config.toml
d_mlp = 512
norm_place = "pre"
init_std_o = 0.0442
lr = 0.00602
beta2 = 0.95
weight_decay = 0.041
lr_head = 0.00694
schedule = "wsd"
train_tokens = 148500000
steps = 4532
dataset = "wikipedia_en"
Each number is 128 + 32 x the weight over its row's rms, rounded and kept within 0 to 255. Layers, rows and columns count from 0. Numbers have three digits each. The size before them is the row's rms in percent of the matrix's.

# o: layer 3 attention output (transposed), 192x128, rms 0.179, rows 57-63, columns 0-127
# v: layer 3 attention value, 192x128, rms 0.2, rows 58-63, columns 0-127
# q: layer 3 attention query, 192x128, rms 0.23, rows 64-67, columns 0-127
# k: layer 3 attention key, 192x128, rms 0.22, rows 64-67, columns 0-127
o57 104:152099114203183121135087123173087124143150121095160147141187102127114127136045114116134088127130177111142147117086153133098141107113110090147138209082158119056141129114203152109140104118111117105138143145141131134082117086139098140176149115109092077124100181102119147127170170163084067105143086151139133152096097129169061150122171165086091113124174156121167074078066133107109127071107
v58 113:075151083119074093197131118195171138151155120141179107094112123104153162146084179118174067128078125181096111105175080194135106127107115129084139089128129136174176155126127177105148145128136119076121153129165146139140104112116145110102163128079122098110105169161093135147105178102168108080117102077101109136177074107161179104177148142086108174105137107151169137138071064173148121112116
o58 107:172081203138083091096078082127131123119098135158139216125138122111123124182132132142106155076201115120098150100152126111152173087116103143159149116119142181124146123089134168093127118138118136171135108163147128033107145152143119172085038141162143095105142136115114163149167119184063147078106107157172126153145125126182121188127067130103116148094127126126125162140156195159114092124162
v59 109:131116097107125104076106181135225108177166168143135108108148129127121113099151138097149125096124115091143088157093110130106136137132174152130191084116129129176180164160135136135092147186114162148057158107132117105146142133068145132107117079103141157140138113187094086150106164164092143098153110167156175128175109113020122052157123106122123158121154119137140203151144192109073119131102
o59 109:141177104142104135085174102132119112142064130143134098123086172113134127129122154159178084158084163141207166158086150159141141149152083117205047140113151138137163066085138146117085127074156125097124121187148105111161077092131102119089106170155090096150062166096125129148072173130098131086087071168083104114141068123148080158144157131125116137142128119089174154141155134132134090139157
v60 115:104075162132205113159160181150072058135147151122121123139103126135139162177146089139129153152126138164141104175107116125143173146124147111146166150079101109125124117185129116078089078179155177125131132104087070115063093148111135100132122082152142128133146126117123023162102054157098117104109081163160140095126139124115140136152173115110127130151120051177172107153138157147172141199168
o60 117:158169140185161059174104145128171178117139098175133140101155067124069114135094139179163168103136068142161140142165158088109099161157161062192077140147129110148137101054159131158150138125094074105107076118209171136140101123104170085085087157090093126146125079183104184119115172163131124140201119119135137126128170134119083103145142124165110141132123152154156137108107106128128143138133
v61 117:079178101114118127108077144117123148113125109082158117125079111172145144105192121152131212119090160182096137138103090065109087186168133121089104169110144106103142093144141128160140133125113111101093170136101208108098165136095095161205163136110098083192140169179149181147108119190113171122171153131101107142095136098036136107096143141146091144079120136137094152150130103100124140117145
o61 120:102080144113166123158150094189148128127131161126183129118119166132105101172087123115102112169085084104092147079093106155147150119173154096161092130151141182145111182203164165164102205204117175091108165137109117098177092164127147181101121154162119098140113111068075089141161083112124127117146085126093114071141090088108147101183208126117147124118133140140192146122115155139143120107136
v62 108:127099073072162133149151046135069121114090067176100107111098071150118139079139087060174086091112124184139060151063140112139095110117135137158130166133110123097172116137178124099132210104115141106121126171115138122177145113125135103155140137129147117138107143204122094123192135104158132129099156175155132146155074091169142091094124163153114120116175113181149169115131073125164118172138
o62 110:098135099162093101162102100211102131181141133104083103180161162145117128093167129141128139145109170161126144107134160125141172108120123106160133134097164187149140210163113102195151129058085157137144134113139123118159145150174145179126095132155159112096115154102109108143079086179107077141152164092170093040110098171063154150140105173109126186136106146164151121132143163111162168182093
v63 111:123093103151054163167105120179122044128150145126158178170119131129142114090101118124113072126107188150056198123194115090150129154143094165106138120154152088106165129123149111113110126134136125137207140083148156123131166136166147113134069141122141081107103174112138119159144120096101108118108088123146143160116130152044077127141126147133157071123094109103106078124181113064160198187142
o63 107:160172099166156116150114183122141140112068075145124122095089130131083083175166093148177139184151133103172104130143065129152111145065113105131099112094168114089145167176118185071126138161107075168126111156090116130114107164108157119100189155148176173116156100124109150100092133170163121111124097125108183115123162143145133064110133135102104157139167146167073125121086205145126060073090
q64 101:192203125181100075115132139080141106160150117075126079146117152111169153123124168176141061191156128060201127138173092090079172093164089115110105119123160140131106096193148111170129169099124128127100125163130099126149119138115094148091153181148133202121118119097159167103086168162162073150124085149141131117092128143168170112089116061131118113122112129109116114099122168106108121168177
k64 108:169129130126093109119117066111106048074110167130134102166105089152132125105125098125134124138089139108104099175114127132144139150143147228097095090140104118125186108108098103156140139098100107130175108178084138145187188123089117141169172118153141116111122114141096125180127177106108111062107136121111116083196154103150094134131073145179125108107158159127067113177101167232099145098157
q65 101:119148148120047104149147151158103128099173128095169194099113096125123135119167073120158099124119133147100039134111130116189156131100125131068135045150101107087124148109129109150122100166107093147188124183117148167185118116101125118096129129139165090104089107110077124121106146146135086040116151122120107118145109106060232170129125137091065159106119119108142119185133112131095150129095
k65 097:134138150151107076083197121120140100084142127122130188109116115106155148122155083167122105150183105173131121111131165122115149110140117088131157145139138179094177143196084171090086105138197169117185139147096154195146164133075139147147180109130163132125125096167163092119121091100180194225168160153117098143118120131146092159167115092118111123077091127054138100116148132106150083158142
q66 102:137113157078169113081132121177175110107114113106153143160151097138132119168150129156136102144152126139086193124203060091048129135133157118108127186180166114158134150098076172120115143121117115128126191137150085144190107105132127200113134073102138159088124073075112093087156117098158152096132139130099137152124126089163150116141136098135156197190107170161092140154079200109113114170136
k66 106:116128107170079082136130087122124161096131117159063130131051094133089141043134143090093134150126076112051099106100104111128139118109126106089149111152139141192117175120058170102160124117159148169138131154150131144134074185164097130199098124144087186148097036120107135056118193123124144171124145140141116149121173133153164163159118142145141139148136114086121152131175083152131170108134
q67 101:075107146184108128123122079077190129150140137123193080182091126159150145115164130090101170158143125122129113135100109146156091136153137110149133089092075120142149136141110046167154140191135171106126122064140079124131078121126144096123195153074165114137174126143129138198096090181155066110122116060160142112156137121167167139118134050117119170118140116066122172140169145153112096117163
k67 095:172085132148129105082130091151090142112150114068152151141120186145125123112067079158144141116124115132119191008161153154167158105158099149100187095139120118140187143091136121136091078171165139100092130088090097166148174102162147169176122141105145171138165128137138097144118135155139058148155126132078172096162109155143141177116134169116152145134071099151144179174099122128129115141052